config.yaml
vocab_size: 4096
hidden_act: "swiglu"
init_std_o: 0.0
max_grad_norm: 0.5
Each number is 128 + 32 x the weight over its row's rms, rounded and kept within 0 to 255. Layers, rows and columns count from 0. Numbers have three digits each. The size before them is the row's rms in percent of the matrix's.

# up: layer 6 MLP up, 512x192, rms 0.0473, rows 292-337, columns 0-95
# down: layer 6 MLP down (transposed), 512x192, rms 0.0447, rows 292-337, columns 0-95
# gate: layer 6 MLP gate, 512x192, rms 0.0492, rows 293-338, columns 0-95
up292 095:116143133082129179153131101117109088140115093126141132104158076148153077130090131106131098115119196116161058108192132098115107076148201091091146115116117100136104121104112127119092140174115075076119072193135136168183143108105190123125157060086161091194211155105146100095106168142137096095
down292 098:128128169132183155102109138158147119185142133115102131164117105118137135102179116182088146190077109110156090124195142058094122179176138145196122115166046144125123180080096138091119195082104133152199182105113134126086109150085117127199150175107141126158100166165154127173117091112066064132
gate293 116:080114097146132137141147094110093089093165105109073090042061145140173045132130152144127103132103119085151133138146065076147058123104122122081140130141184083118142111143135133176113112150121073179077128135086106202111099117115091085070097202152124155144127117120115183098150111136121104119
up293 104:121154078151089152109093148080155165106138138128096155094109043134156116131112185195144158102098151144125158158168162113144120192115155113184113179140177087105131124135094120125162151104076142140102093099074092127077075139153101024153148170090123109147142144101128145112120106133073149110
down293 113:124181075128089168125091185125068151146132108101149069177158110122124123088135097114139076086135113047152075127125171171098128106185083150089113080051148160149158196085173059134104067108133157104086168131172142159126135117112115164182131111136125135179114135095161109103123097121153099127
gate294 098:070118144120162147138171045095123175136139107082146108165057094109165110100119113119104159104128109110039168060155171123122145167093102089153118077136148068181084183135117086082132128122170128101109079158070092149102115124085103104110130122150093138145140130114118219114133186110098128130
up294 094:098138081074213155107127153116150156154096123160177105119111144111115130083140107150145125185143129129160127067142176124141115107078098126097135121101061109124146096096088147138168167156131151087222153090155120131113125092179121161132158150071160153222160174125138100127118158153131173136
down294 095:156111188107135075166128085172072150079118152095166057113127133180168083050102137108138127155094122160136106115138121177181063170172116169055169161157066111068123133153160134116135148121146090071176122105123099130056117099099174122155095151145166073110117143071123052144140070076127106121
gate295 098:135137106161138084112154128164093203126117049133136142125106135119175148129130131046086120139194163100093158144136107130146171136126117119171140091094118119166147194091180148131150112180123142128143151144125150125162070102118050055063167111175129178111130121137066091100120117167089080146
up295 093:087121082101150089133131128166136107130110132195114108079052194166099126152150120087133112180126129158190177123117085103120117122073126133142098130094091108080082088103149125139133113093097176104082076095139123220108143103156154135106109139123191144138117043160141150159138066105151107101
down295 096:094071139099145086141118140146165122083169101218105090139157198092135145168141128059077139160159142097089127159131135135101115144081168093127120089067079104161114129077193165140161116106098157148129191114099105155117099079152084084088123142112135156138131097143120156139133116123113170102
gate296 110:127133189106147135109107086140166191084126097117183113165182092125106122160124075139141134121132171113138126183058118142104100146082123105121124128152157161146165133151121148101132150091125140110124125117169156097120064120113153083093092156137087130112197152106153081105171159122127071172
up296 108:143148168144139181172137152141136171130093161152148102162135113125105163151155100105112163109152138130142166139118092154113050105116141107101096125157177175105122157123144114085122148138141150104138145077177227168097103132146142151189099125164147119104105192128102113078089133096093044158
down296 111:109111119101159081113157128120128139150176141124121132131059075120130125152173077139126122154175116169075102142142119140215125184134130133119119112146140129120111163105089159166081134138140142115137173116069183137150194072125068092109159116143116130124209057065102117183117145089154055172
gate297 089:159105113109176149078152150105053105159214133137107159159088132141148157087192144110149124117093161126124117124112168123196092169117134176132031138119122137174107140170117110086101151143116199102122158106109156162091122153056141113149146111126117167122153115105170109116069097147096131126
up297 095:120098173098089154089177102168160142124175080121119123155118172129144132164121151101121123092103165137138166159159125139206185088106169141080106143119149108141065117157161128122135136150129142167112121127076123175125085129068142145119121189114148133125127114108169063101083081161071136132
down297 098:025075132122135129088120110066115114101164113202171186095122153129177147129142103138115113135159068120117168211133172114073093135075097165172168138110095133055099112092162175082171119175167141194127073129102130104155119126149110102092146101089113139139125105140146104156152173142100108154
gate298 096:064128122112110159162102146144112126112147114160133140160082150092096103129127092094135089115068089139111132099125091150091124112115146108057151122105147122096086150137156108166148128156155131160106118142100108163100196107103152095067107138135142101182176115078149174145162065078105103121
up298 098:133095173135166142150117152196125101102126104121091181138091168119108094073216154115084101083078117144175129154146140187124148131117114118081171119109068151071127106073189117100120115126144092131161096142102127160073131164106162117095110054107156140158120097100127137089156079093066123108
down298 100:128116110091114125156152162069104147110174126129143099122126115140112125075196180090121158097110194144153075179178182148176135171159106126155169102170099145128109082092096192077137166140121130153126193098112089113112110126175168141117109131137116159130128132172095151056134159155120125090
gate299 099:118152103137157081137132140093167170129137149089139121182139108138122166100126084113122117080164123066164100136141162115160141067127094130170159126127157116153073100114152169189124128101129146097084181041147128166174056160100058146131106105129091138152150130165107145122136194133090159144
up299 104:105180179086059106120183161194110136135136083117090093146138137089130129061136063179071156090122097152106149132087092098128202131114115118169168150154120072112170120101114094075100148121076119094156115058137109094131125145103113117089113163178119119128171150085078143165166172101179169186
down299 105:187112116114148118104133118114129119127097124120140142121110101092128163113095139139117187148133113126120126168120085123185149132106140103127106068185072153130073143168109191098120148159133106128151080118076131153107112112123156092183147108097129079138173085120135136131193117090118132160
gate300 096:133094059158175142081139100149109105175192177141125088132110121106168100089070122145114160125132159079095123148100128168122151140188100136139159117157087155129137124100131103197124138146174084122114118167081065138103073143091133128135074118160141167119090162105153152087156077103130187097
up300 097:143081192120075160157118160100117109106097155077129106063140122175168097189045107131163081104144141080063132128126085109129140120158122083073124112138107150104183099122081128133099154144131095119170149134158131175157147137114105137122151094085072113098141098172115162140111167183073104137
down300 101:113097103165132105174131107130155136163135143133096110129136076174098129168117175071084151180168108188186077086171112138188138132070172135104140104109104101232180168190115151162163089073144099173108130141072134080106123090085139111111171162108171108172102146139136143068102115082157138112
gate301 088:129160139055149167102169123126116171120195095110160082149137139015155158145075149104117130102168161124146096070118161114148184081138116135178124175166141173162152153130145105063117122098171152088112095157127067116103141119146094069159134156100075160133115138180168111138122115180136170202
up301 097:103144066145129112153098120115135074086141152135138143019132137148157135132114132139128113198124119174164095167106130164108050174127089169117150114110163152104142216203169114079130092157118101136174107123154170163153082110098148141102151095177119149147144131087112191100157059146125073101
down301 100:141073173106087101153157127144154084103162115124153164147070179150132150114051128136138112108148128120128073128100146128144073107109171182074124159129160115144153139121108068117094115153122125167161098118105145179092098118103082146103169099151098187130196136130108142111099077127061137123
gate302 087:087096129144150099142195124184148099114101154103066147098123111142096144128140149114061123108113062127159124176123161147191137092109109143161170131167129079094102152124103157185073132154121175157082118157069161106117131095090078048193102101116146116138131113148078074081115083137091100127
up302 094:122174161080183126192101138100102151160105094100045108128093110114124163094087098135129115114093150166135095125122150090159091118116072197131100198204159043133109148154144144134120176122140183128133180110110130184187129143146075079173138144115128170130199124201117127111155110135192197119
down302 087:134081073149131116110118156117120124162133127079178139109129145106098129188197139090144076131129123129169082134116132126087151133158179084116149128158052153128158132133170238121129138087119095120131164105102130072112144077110108117151083135183127164136150145140095150161135168119153071140
gate303 083:198126109144117129153170085123154078126138032135135142122112152126140159113153220178132102151125173130148150154154117132063115135096114147166178138136147110085146140072109118094097114088128132118098121137131104092059152122162089168175153064095149111148144195138152158167174125119096061122
up303 096:101124140134103151116108101134131155116132108153068160100081128159095183162091081106159109111143184151048159152138117098071102118133110140006182118166164114125120146134159143119154167142121132144141127138114110193081115128233096085150181150135132126166119167110114107161219119178162113137
down303 078:133143063138140092180124120094141120192176095176104162107133122171137125104248139126158119141098174104169056101133117073128117073132098103177187118135126161134146140076088147115117139077158132187128193178131140071111122125152151140152117126140112131121146210094153162154157150097134107157
gate304 099:080169127086136110116128153152153126113157147098136110161122107159106156113077184189108155081169149158042181091142185123143113095121102178084102094128126111139121137112130169118118103170077131105137100135151174112091079134138155048131141126084123095157174142103196120135184096156153117125
up304 099:142130165132112091126118146147085089097100114106053136122111157115175107153107071134122099131120083113187171115112121164109162144131173127197158142136183132103028147195139090161104137112118118069060142162127061173120136136131138130123127078137129127074110111176114095179056133138094105153
down304 095:129109092174142129136143092160152139111134112109106207126111145116167113141068148167137150112130098144124097130118121126085225120125165146138108166083129148120166174180108107118109130161124094090145134156074128136130106086066148098086143146058133080149118114137109109131065124103062098117
gate305 110:109106170138174145107114097135092149059103078117138109161078119155132158116144185104176108132130139103072173149070149130117157118112133146136165083096134115160103162150171139058130154182079214117116158112107126120064120109193148147089176098127111068122132108073127168098138060105086100154
up305 107:105138130108120158132104177122144149186144126118127152084060121125136130195150145134112149122146093117099171094167143107095173116104126110105167118126121198039119095120109112091134142118126173103112174108131127163167121099098161136130104141043103161143141090132103127109117119112064111108
down305 109:118106087150083119089114104091151123077143125103110120140145159160120137153141113105143080121180157133147126144175131184135081072181125105099178141126109106102091121092161189119172071157135114075125163163092083080122149180144167094167137147150111113146157076109121165130123181097088084133
gate306 099:149114087141117082121149119096110129100166149147114128161116120111174153110158166096083156092145197113142144161145139173111115149114156125171112108057135096164089122146125130186155154194060140183082111098191182148115118170127091136157145073137122089143134094156133088132125142109168158147
up306 100:119106136100155144149119117166121117139127027136119105085104135069137109195114128187136166154161118112141087115112123150092124134091106116109198128161167183141136120109087209112132122120151126112139127132124102153164173110158124116191171150157170099106052111133052144082135117156075098088
down306 101:147107042096119209165147124154156147139101127189122109163158136106154109186138166145093158132171194109109114135100147133106171169074137169121164068075110154099136175096157141095174159154112130098139111098193140140189135133174085148147148128145150156124056154109146128080111058161135131091
gate307 105:077075152106161120126126143112140123100192126121081171164128097152133131114119107125157079090134149116050144168106183157130166101131159135105167125142132102211139126119137112107146123127132098158091116145114175132087108127164101046133160123155107148074153056121136126133119134117076154106
up307 102:083169050126100111155148170119189064152165129125137085150138102124156127140121099145166153094100134167143113118153110113127217142115091096110108161123119093132093172105113097106154108097158203107058122131100221177145128077077199115130125102089109167127111143114118120113109135176078175105
down307 104:127151146126093141141136100136108143148142046153135151110151106202200114157077090161166099144157120081090136091144147151158096083143074141144175156159142124152230112145113145149138113112180100195118133153136198143077112159131087143124122053132136123114176124082133149133152119087125087135
gate308 105:150153112077066119124179183140123136157096103177106090150089072160220146156197117130075117072114143150130123087139129099169108123193085167142149151125074092110127146081132196077077132123126200133134141139084083122131121120146099073064088156086105139125140087125093157100131103144114155194
up308 106:106098191179164158136138143102160157128158138130139148092166180044116099139143131218164071193146098152116133186104091113104114081138105119136140071116138158159155119100121082159127067164130151118131136172133170130129127161156106160141174107163104146137090125185200150082147118068124064110
down308 088:124152146151146181150150083139080113192068106134119122124136192149092080135148141181197154123180087132111097124103140097085138120112116146109107140058149107092132127123117099117124101147128078146171109159098081143174142081104117164106159125087070151166133114167101134179099162059155108124
gate309 098:057149095108142115172162103088108128107150170121174102181160115077147096114155118118125050105128089107110117062105116100136094144136111105158083112120120102176151134085142109156184097085141117137062071088118106129184161130129178097105133070086150162127187149140126133118106177104161152125
up309 096:101098109081095107152146123078137146118126118127035114146168152132109092066134066171150103108158070123134114139084166171134111126141128156105083075125101127136135139137138101137169111152130060105185110133168159184055191165117129156088117140127121117116105097160073135114142114123102126128
down309 103:144105131145162107137176132137129061118167112120082127135172061124149121194148115082112139124141152166153076156132138147106150156131141103165120194145139124139176150178134143144110154194132145127083117063092124123193111147125091176092141143127127147131135166130100095198090151085099104106
gate310 093:131137027134069137140126150126059153125082165117156147125181131146165084151144153078151122155108148155167157143106130100138088172124178135139041139154141122145094146147190138135217156140098150101172155135065117177151123107142156136159088119091090073074181152127100126135127134171126127114
up310 095:152141111104112152111169101154180105140116128173109173111212148113146154139119132143114075133128094141177141155121061082143135160160215054106131171125155126108096161119133123129115131107088171057190101125117148158106149101109119107141069113061094108119199104103134120112145102080134062139
down310 095:102164150149139129070176102074130186111122185149126117121071080143172154124152061120162098169124142075139129101172152158155151170101146095114176159142134145148154149113095158187173144109131146099130184153161115105144124142108119097075193137138134097121180158059147121068158098138176110139
gate311 089:143105104143142183157103108123074161138078136175176165159104140166129122167126118112093098207133153070162174115123074168126154206091140146137153090049121192120115094153173115095203139132074168123116086117141147114124168130124126114145087102095073187123124155112176123124111083128146173171
up311 095:151148136134100210140124116161125170125093194095121090190128099141115210138141061153196120082136106154149142136112079165095072086137114103132135148112136157149124118167194131143136168064121161111151118126060134084190164110153085125120101114104110138157141139136127163114102168110096134159
down311 103:101107118091125168165133107138159170153146164094111101153087137132100077035159129170168102101121113123144122104126056144192121087183105118166137174206126142109168129117084111076072137089145117136107086138086170108172151134116172153173152147176118083147131115147099109151118119125138137130
gate312 097:126097142160150081116104059100125108184100136132085068189188137111113142124123146103114136105101171143139118138133172126059148121106124082135132118102106117164082192097106147185112112095151128121144095132117147103122106153208144146121087132111128132075107151143110112124132139150171108102
up312 092:104080133143178200081105121122071117149117104086130136100108185086125130128154072152153089111112043137114141058175189117156114136124092202141164097135135163154137137089084157115130100195108120155113091095145078113152167139142112145142147079106126193112198118135124146102093119172190120105
down312 099:149122068180129206153134117159106126107163082103151095184095148075158130168136160084127064120091113179143137115115119097157145140087102117135149111122115157186168082149091054154129104176125121144102132131151109171128146196049090115184086139074107110097105098126092100114159134127159177168
gate313 096:106122157155098108127140103084095145096069115101126140133121153142162098135187131142085074092184072156137149151127176162081162139173125121138138141166119105113192134107172081156149117115129108126096161123114114088139161124073191147155129173124092114138125090153091167137146135108126139093
up313 100:106189163101169194097127116126161083154077142100124116129046177082177108161103072111195116111130115121101154081119171110106113107093103113127111112162155098102147114161099109155182111118150119174135162205099192132137088109091195082122173189183131137126094123150112095155133102147184184116
down313 101:185077148154159113068121112095103095111146094143140180079064109204157111110194211137157144055096132116130110172129124148122154102156099109155136171125078127104157116123068156129110116152101149164122174132146122153065128155132088101168128092104146172123115115144096139080128175128150109075
gate314 104:149147101162218129127163203090134110109139187138110139167128109135171133101120181134197134145101140134172082092088105116119154177189185129175141126115099131165095180123181102160141135114090104077125073118136151155076134158168165128115138121121148128127167130168119135123140129162112079127
up314 102:148164121150173148160122121139093122150115153150189113110118131112125103139200172146158159081147169114131185088131058069132143158134106138125129139088138125071191087122138124099066144125198159148096132093124090095174155164147100141060132129105104136078134205171141111170167175182099109160
down314 100:151081104176169174140179169133070151176142078106137122149133122149080146197148170135087134143058142151113095115093095126187122195140115097163125129158059174167089133153189152117179102133165103117155091062132108126143103110137167154161149089128138101109159092121131127105130109077120122124
gate315 109:077047055210117108098118106126161130138141166081079050047169121158146126127091146091113111115125097129114159124131186183142151093083126094142124116142140147177146117129095175152164128168158131151129178129070111156120066119070150075097080178147175167177134176115118132099061131169100137125
up315 101:144120096166093126182136083129146097120138190141151081111193106122156111150154148192104155140116099108166076126123117141153163114201093109090118136102133137092164136123195122083160122134154133192158147148086095154106143155147104162110130131147152081130117138118074135150211110179115119173
down315 106:140145119072126162104090134147093106105166105068141131108109125137097062153084081153187151115159131156125193108103146075153153121103154073117156130141116097115087138100112114118159091070148153117131115037180146112181101087080102134134085120119145118123121088147144164100142170105124143085
gate316 102:139094117148092126198145186152116136172178142125123134115170157131085087143145121153153151130187174091125171142101124156126124106142100103131190108145165145116114133117130158155096138077135155162127115113146175129159148091116134168128178137208124175105117160102125128119123158107079160071
up316 102:180139160182148129173112111146101116084076152116098139076156128178151106125067128109061141189101089144137125083092147155139205125081111169109088139135112145133120062107140105172106079149188117141140172106150074160102166095121122182114184149073140112142165137100123074123155100188101123188
down316 109:059160100134087135130168078185126114149102134092109059122114172155140104181107128136150109106121129139089122128171065069200184147111160094125088140082161095108085122109168153149140153134127165165189099139131119184109128074091153156125169093127160146111114113162085115093126122058058114096
gate317 106:092123195101136117138180097172179111092137100104108130117124123116114137124123113140157117164147128109161164096173101125090132150155137137122147152151107101161061117089162161066118101157179107124124183116146093217101161112102073071108116141107174068188121040113147111162086132159092148132
up317 103:110160057144087136180123103085090130156073128180129155149065127110142131128105184076130143053106097120150107139133184085120076089119142091088099135106142172141195183141119111181142173177150060139120072093089118116127083170084127129136151161110147135114064197205079213118127097137126163169
down317 106:131155076140111133177132122159149101170111099134040148127126171117142017122092111093116104129071143137074125158204138111154075137116105135158095169112125156166130157144112136167162147129124139144120127047145145136127168150077115089147116179089129131161122130130147099160171117149150133125
gate318 086:105112106077173099109135143109056099153194064173109091050109148116131106144141105141109129122156162135138221096107113174082088110144140190176118091110079170101114167127109156171163099084116157102112076116106106107097114133123117099151099108146124134118168143117155126180113100084147114110
up318 094:071140114165083119107127110094098089129189097174136102056127110124109123155084100086100162203156116134114156139104080140105099101135161132179127061122184164136161141090126109178193125096121097223094122138085165114127119144106131126143182160151163112154154136089141118146091169139113152101
down318 090:135135095163165104126173110085108135147168133154116167165119148118199163144173201079128124083122160151172120176140149135204142128155156124139177135228089106139110166127104154103136083152094126105093131152116147095116131119146131140095104132121087160170146171115117100097175143168123121049
gate319 094:130070109173123085118129150107157166089128126155129118151147163147109083088155142096129123107143136069146157159152099158140168070112179123171066141075090143099102155147141127107182091188076130083113122122089151160083090120149152117112135121126178150149117172117109177152079145114059131062
up319 101:113126084108153154080087134212151097177076130099074130135080172113129169156139167167062162119122148117145111173125138147132120157110130163110182078145156102118111116152175084150107128105137142138149182146110187133121148128138169083073133075109100123127125108105135117113180123175141123188
down319 095:172151131113158188134125080125134051152137117110125159036075082156139107198115093142164154076136130147094105132142141129132076169147089113083197120097188114101115162148084189162078066143110148136128106092118053111116143118106153127130139115093153098173201110149132150122158077142116100167
gate320 091:218185088142172099106112138101144133144104139162139099165186122131097149117134099151115172086119139116195101203179110135097128172192141091113095181093087103080086144146130136115159152136127128152113153186142086151106082193153131108122107142145130106122119133127166123144115118122125142151
up320 105:153135106100122175167113196138177147137122135165169162156165089140085041156137150134124161145188139107104092191170107120163155130139126111133137150136139131147094161170129115155146201075157136126090209134151112159094168133162148127119120125129129068156123106104140071094146181153151181097
down320 108:122158081136098094121077185096122084122133149109115192076140159123126180131129173114122149156119139041144102097143143133146119193147113091178091189122111147112091175074160197133119079144158084128121141178070105185155107125134145081123103136141127085108124104087181173157133089125114176136
gate321 088:097061139137178130125128099168153111103121105108124145146151124093149119150128145124143100121179149096107171117157143168133130085094200181192162100168077112146136190120117147125097135115074091060176130137121164130112186112078156116103136097152121157160117165084144098063199144118103177146
up321 095:169157144098144125157140104107146155074138134076186124112072149115131136100142122116164129184149199143067146140148073083139149082145141102107175105182085158097150126135128121087121168106150148119152111082098113083189090043100107148135134193223127105191160090156098114099156158165092094116
down321 079:143159069138125084111084119134108153167107108122090184151141101088092093118155122141116135101116081094162173113184157150150155116173110143157141137168023140134156119100146126092136137151147123185127140113106160070150159079138147120119095137130126162103079194102123171193113101097162103168
gate322 098:138169140126149088164170145136151099182175116121152105167170125120181121157192106142129175141140163100171111184135161157138075162098124164150086105112127133155140183103145176107114160119178104150084155101066141151151127104078152089164065097191151131141130166126192143197185174095135137116
up322 101:149133141134125118126120142128145118122168142098131116185071109119147137154185102092110130064133148150120150138090180178080142076121120177165101138104145153155139120155127164098114151133189144189072200124175156152135111065089105127183138162195133086079123112141169077209153143146090161065
down322 097:165138192158157108135138182131187115168127112158093130189197130114092148124180138148101106120165139092157073154128081117122128151152152117111179135213089103113164191110099180134103133084169114128173147130081158106136122148137158112108113142170136097155111080134143152143129116136123130088
gate323 098:143131069131142083195133129129103081087156119173082114145191158164127112089174183110106091115107116084123148187142100091059170174125131133132214120089168137134148120108172143112146177113102099194074119121124139076137155080137101121086084098167092161150125151081108108166081124128134106052
up323 098:138178111122147123089094188137133135112140168108110168159123135100114127141136097118147095119116118061067099129184137122096117145160132153164206114091094101161106209098130101135154146156131144146143198144138127071127150102146073085060073042154079102111050142124153097203108129090111159097
down323 096:086137081130140112096134162067108108164152137147147117126134152138151172135162154143136146170143116171115153144122147147101098195125105135205118139159067119146123156076194089100131099121134144155156229177204090102145147118171079139168139090179116139129160155125190078164095129103137093099
gate324 116:138154140158157135096170133104075162032117114168084111114109159157104091115156201123140097105175061142108137156152139114184094134121184134102151118118200106184126059014131144146146134101090149156085139142171087122165143126109110120114132113122096163123179092134142146095109112160154135105
up324 110:133064088107148130171100135108132135163129076113119118149122152160127124143059117143118095135205121149111139103060094109140098091177159129142080149141132168151115111131095123118104124080165155166129122124150095140113100153148180121172109150183123077131082134116110168081134147130152099162
down324 115:175104138134140128135099205144190130159108152071173130096121103112127175081113090146067100169104145098125102098136105168120118096169108125160174175114135101102094130162115133080111071143102121138187135094070122160122041092126094101113081155113099117179133190140124102144122129142103135100
gate325 108:066150130158105087114139127126133150143151156129097107124087163144143024137144141100112159114160096100121118099119084083109102094099135082150124092145147133207087097131102161116127150229104103186056094130065114138157109126089086129157074100099077139134103078126182154071114144134157111186
up325 101:119083182111162134133051093114143088164124099137149091178107152131103119144134093074069159112145126104141132094097096170139143126088085124027137188093110122118105109139111123190106089072102142131150158133185084107143137116157139141140104180124176161136160182124168088124046088096112118068
down325 093:105143156110037136155087113159118167128092119117133113089146151137166135114119156134112116108092136135133142132080171112145158074183185145125170119124087119097115088070144122170113098148097095115148154128120121130131089091148104151108121083102073146170163116050147188070133199098127110068
gate326 109:126121146161141125163106100146093078121101092171135160168087111096160076153149114147088095103161123173136165090120118150135136139111097159105119179077104130106084157167176109126177112134097060153171092127135110059122141160156154132079166056149144138074079133169199169132112111108163126105
up326 104:181142161178150086104153198062088148145136140133093128094066128104144145107142094151129136153085106186103115113098098114094116167111108124206096172119088116139101058137098146145148152106146087174112145067115135133125108127143058071156175164128118163062148057113186172132150108081106179142
down326 105:094168126126157148113173165149079155097104176145086058131144124203142176127129133158113097140102127172127129125093109116087159151100105128146132099063069106141097116147125081127199182117141088135124132078135146099141145112129140146158124084157166147108162076098142169112097126139147136116
gate327 097:179123122107073182161118167177104169150123096116119094144163095101108143136160188157128095118138168096126111079125074113124132148175139160083217139114209094091107117113094084148139104124128073175135138128170195114074049157099079151142087140156061088152112135156143173094106105126102102162
up327 103:123149088132051149116142153158132150180116202075090130088094138029120149216161123132138129081150142113103132164137081162117115169153088119132195099087067131102180170138114116132085127087106123109159162112105119108100140174158089162108088103121092112130162163135126205096105102111128176149
down327 101:157147115138143167123088115157123169123107137109138159129140122097108116097150053130134116110183115078215106090176198129140147190196129107158171124107053145192172159177098157145169117137169102224096131152143153136127099179165147142137149128116149106112113145141088144094107167138157080110
gate328 093:141148127139089132135198121145136085120054149159150181096054209146102116085149123182109145193126121173140124086064132167164133110127142163166137147164150146103128198055080132168095093087143084131139121120133084128114128147115123175100102154120125121079133169106156121089140127114138128109
up328 092:157138108150158100150147125121096090091190144174126019136104053108170144160135162116115085137117147132176114126121091121137117098161109132099172096113110166090134128182148139158060123143107137108109093112151082086101144131156133150075155153136101126184121083236099111126169164116121090125
down328 074:146136207122110170088143107182114099110064162121140087131087102118165139156073075149134182135106150091030158182163185121141089179127101130063145147086163145162106064175114133081157163149158154132095065127161169159157126174157110131096149158138164112133093126157172114153118087141127149078
gate329 103:081090102151156168107037135090124172142100137103105108141166124121147115130116149098130157166151108087094118089127106133158154141147116212073183126126133183198142160118147146158087111098092071128143176143169182114127064123178106123138092074134115110153075170148162117132163175160133110085
up329 100:166153120157119079136188116120180101143083102176125121125081099088102159131134056089138139112117084139099114200092139105156092130118089119170058104144158063111041145164144122194181104118159160117153120190120088150142158096134118144147130144093163078090142142108110091143120140110167184182
down329 106:109134085115155113171151147151122105120195096146111044060185122063097151135133147129110126160168128132146063091090075113125133090130118114165144082089144139124161165075136131128109105065128094147170181107056126087186111135066117140112061114089153107118134102136110119123101104096123152106
gate330 094:135143116111122126116157125156129077115091138132036104129136083082125195126137127217151136071113097134109132153102183169120082127045146114142144128166114192124086111122062131161105107117159077068121124078093094112140094159114141131111101092092142073099239084089143094130136106156118076123
up330 101:145156205114143126143121105156132071153183058090154079102133138153116139162105160104055147128134138187157151061108113096147174114161087159159146149127162155073093137078150132171119161136130086140115108115157136126119118118106140142146172138139143122120125156148102164109100116143183147118
down330 086:122155121119108181124128144110110137123127107128117085118124184129119095107120093177111121132111190132104165159104132096009072130114101154081125160000126113173146136181118109141096074145108103103140109118163084138135126150126108129168142069165094103129106073130123154084158120120138135117
gate331 103:174114119114177123170144112128150076140122146081155171121163183194180148102130139143094118145155104040174135107121154130116165186132132175131077105157091117138103139128066153090107118120091150119118080133142121139138100118125141085170131047113228106107089167119135111153128146131095122138
up331 098:089077148188097108104160115197153078150123129129107106127100079132128121109157137174118117156103145135130172152191130140166065117164105102110078169062083174141123135085100155152116121070120103126110133145097064158126139107166106120080160127125146154125136110117117161079138127143079068105
down331 102:188125166100111100077130102136127118139155119144098130175100113090102106139133132158086124101123122130119097104100159166123132122095114203134195160097168104110114167125119098119104146141112100159126180126161119101141141098079112115065130120124074121089210136155168097114094112097169117090
gate332 096:147189146138132111124182205141146129090119120081164104165129123108124074085091061106170128113124118100115175166130142050115189121136087141153131134112132101092199109141136113133146131159131114113062083143112129176107132131163121114083059158112102072186143143133210113072122104159136094137
up332 099:064103119188105165120115143158163089162127123199144187116095169102155130140098084068156048147124117083147129100101107080118148116103139129177111119164125180136082144096159098083067145186152179144131114101133128119118182179173124127093162188090131167089133085120098104204146122148078118171
down332 098:157124101113148064158144107125113111130100105143138090109177125088137110158126143134123081177139134124114132109082077123092156070136140129189098127030125100152165139140135186129151115128150095110145070102085106100135123143163121120127096164117066108127107124099165159190060131155111159152
gate333 100:125142103086104103160145133145113108161205111160092171075156102120201114114095094178129098081106102101087137145137167128134067137128149097126177106187141129130111121130149216109129152150174098193113155170111153151162065073132116103092128153189152132085078130092161140189112117136119126169
up333 103:142132072152070145177172142123117137153160108140163096214135119094134111093130097198133106127087132111111146107102124133105137102135086125105153141130170114071168110115105128141111125117166146132095108088157121144133115156192202059144132141125096063120164105081074125121171146156108177118
down333 099:156179113070143132128101104110091158133139079130124117126147073148171131117176138128131162137088122152139133134095114190177031110154123131147144134160118059071128156134167101088133120100093062175137111163172094127153123073134049143152073108156155146181117100148133126142131178168123165188
gate334 101:123137135125102172092117174157092189145124096125165152140078144077142062127120084115090125123106142096157143171151145122165098140127087128099141080102153087106073150145113176175118145159153126116108100058162126148088090113046115090170151146107144160167143167158158150179159113144090101159
up334 100:117141165104065060185122154095195075096109151119138132145091161114160120144155073095129193165133140132072116101097118132112084107113109081099104132058135160084142141117079141189116130125163176121171131178155065148091139111143124106111108118087065162122094127172147100142132159112116052152
down334 099:125141128108160143131122109155144163081146121128152046121153162093139114079181125126171180102133104087146116119101121057044069071158090107145169100000157109130146140198080133150135111110094172090085117083153110110109134144112140143140152138132174159111110126118110114125123104099105115115
gate335 101:149128163171079115128162129072092101097087099110113089138087114183098107119161148130106144117116151170140152114095130096152151183108079158162114162038090136072102107110116133100108130080158124100078105154144096123093196098172197141131117106173067081104189071145169108157096134171101156095
up335 098:090119083085116162133104103159123198097152133133109129096139116107166175102179134103055129058181110109133093178102149121138087089112186132156110140121098142157130169143136112180097164183106121088189117169182046151114146123081134129140147142057090127142101088127115130146165147123139108117
down335 100:163094146133126125126091147108143167156172123169144081091127131027106109151141071124092125106128164073105113185115111108144132119153104129167125187178135108060103177137119076112103135150107140097093114178102094100152083136101105091133145174154120129096079193102179064121110128144165135112
gate336 114:162123136114111054081176098126142164088143152149175081144097102170111157153110153099154150131132202112141124112152043186120071104104123183113123125105140113179130106122117134067129161082099100138150187171156108155133125102157086124113149085086169116096131129136221100086103145174169148116
up336 106:209155092112134099127114084159145164104102152135160110171142115124127124110144068136187169112151134118118121164157097118128155108084141190145174087137076166233160131187149117185124146158136157129132132090133155125169133127129159118115138137166128161112071150163133109086170166116171159124
down336 107:158192096131099113125128159074128082110132134135170146207172136065161164130053106152114087169140171074086103140149168109165159109135130084131175156160141113115134100142140111126142122106135098096125096088181194108127140133145102104102081078123157118122101127059130187082127126098131204091
gate337 101:161149167114108117160167054139143156083118104138125062076114154128135205103113140157110120129141100107118114110142084139163109085180169076081136120149152097135126113179160199137146102179135109116115169133118121142074032167137125048071141130111098142099130144133117115107146117092098128098
up337 101:128185072125157154071125099108069137121109129109061107095136105117156162116150101091150099146091107066095128147161101124096105126086100115162123118139150106146176154199111177065190063166181138099080147104093175121119073147106086210120104102075136163119116160184097094138150141113123072115
down337 093:190135108103115127157134135110069151132150145111155081196110141114051192180118101145081165125136118180106201113103142107135112138144152157099139106018107138116170114103146124175154128106144150133139144111116068161148091128155160115118148102195054151095112109103135161194099183128160130139
gate338 109:112128115100102116093149127142142082094162160115080148121157054173165150122118143084109161130111145181174106161140163119140102177099150160156130098087092094140097152167180148108145119132133141184106129125155129159090103078139090097159100142183135180121127062142117123131137115139094124160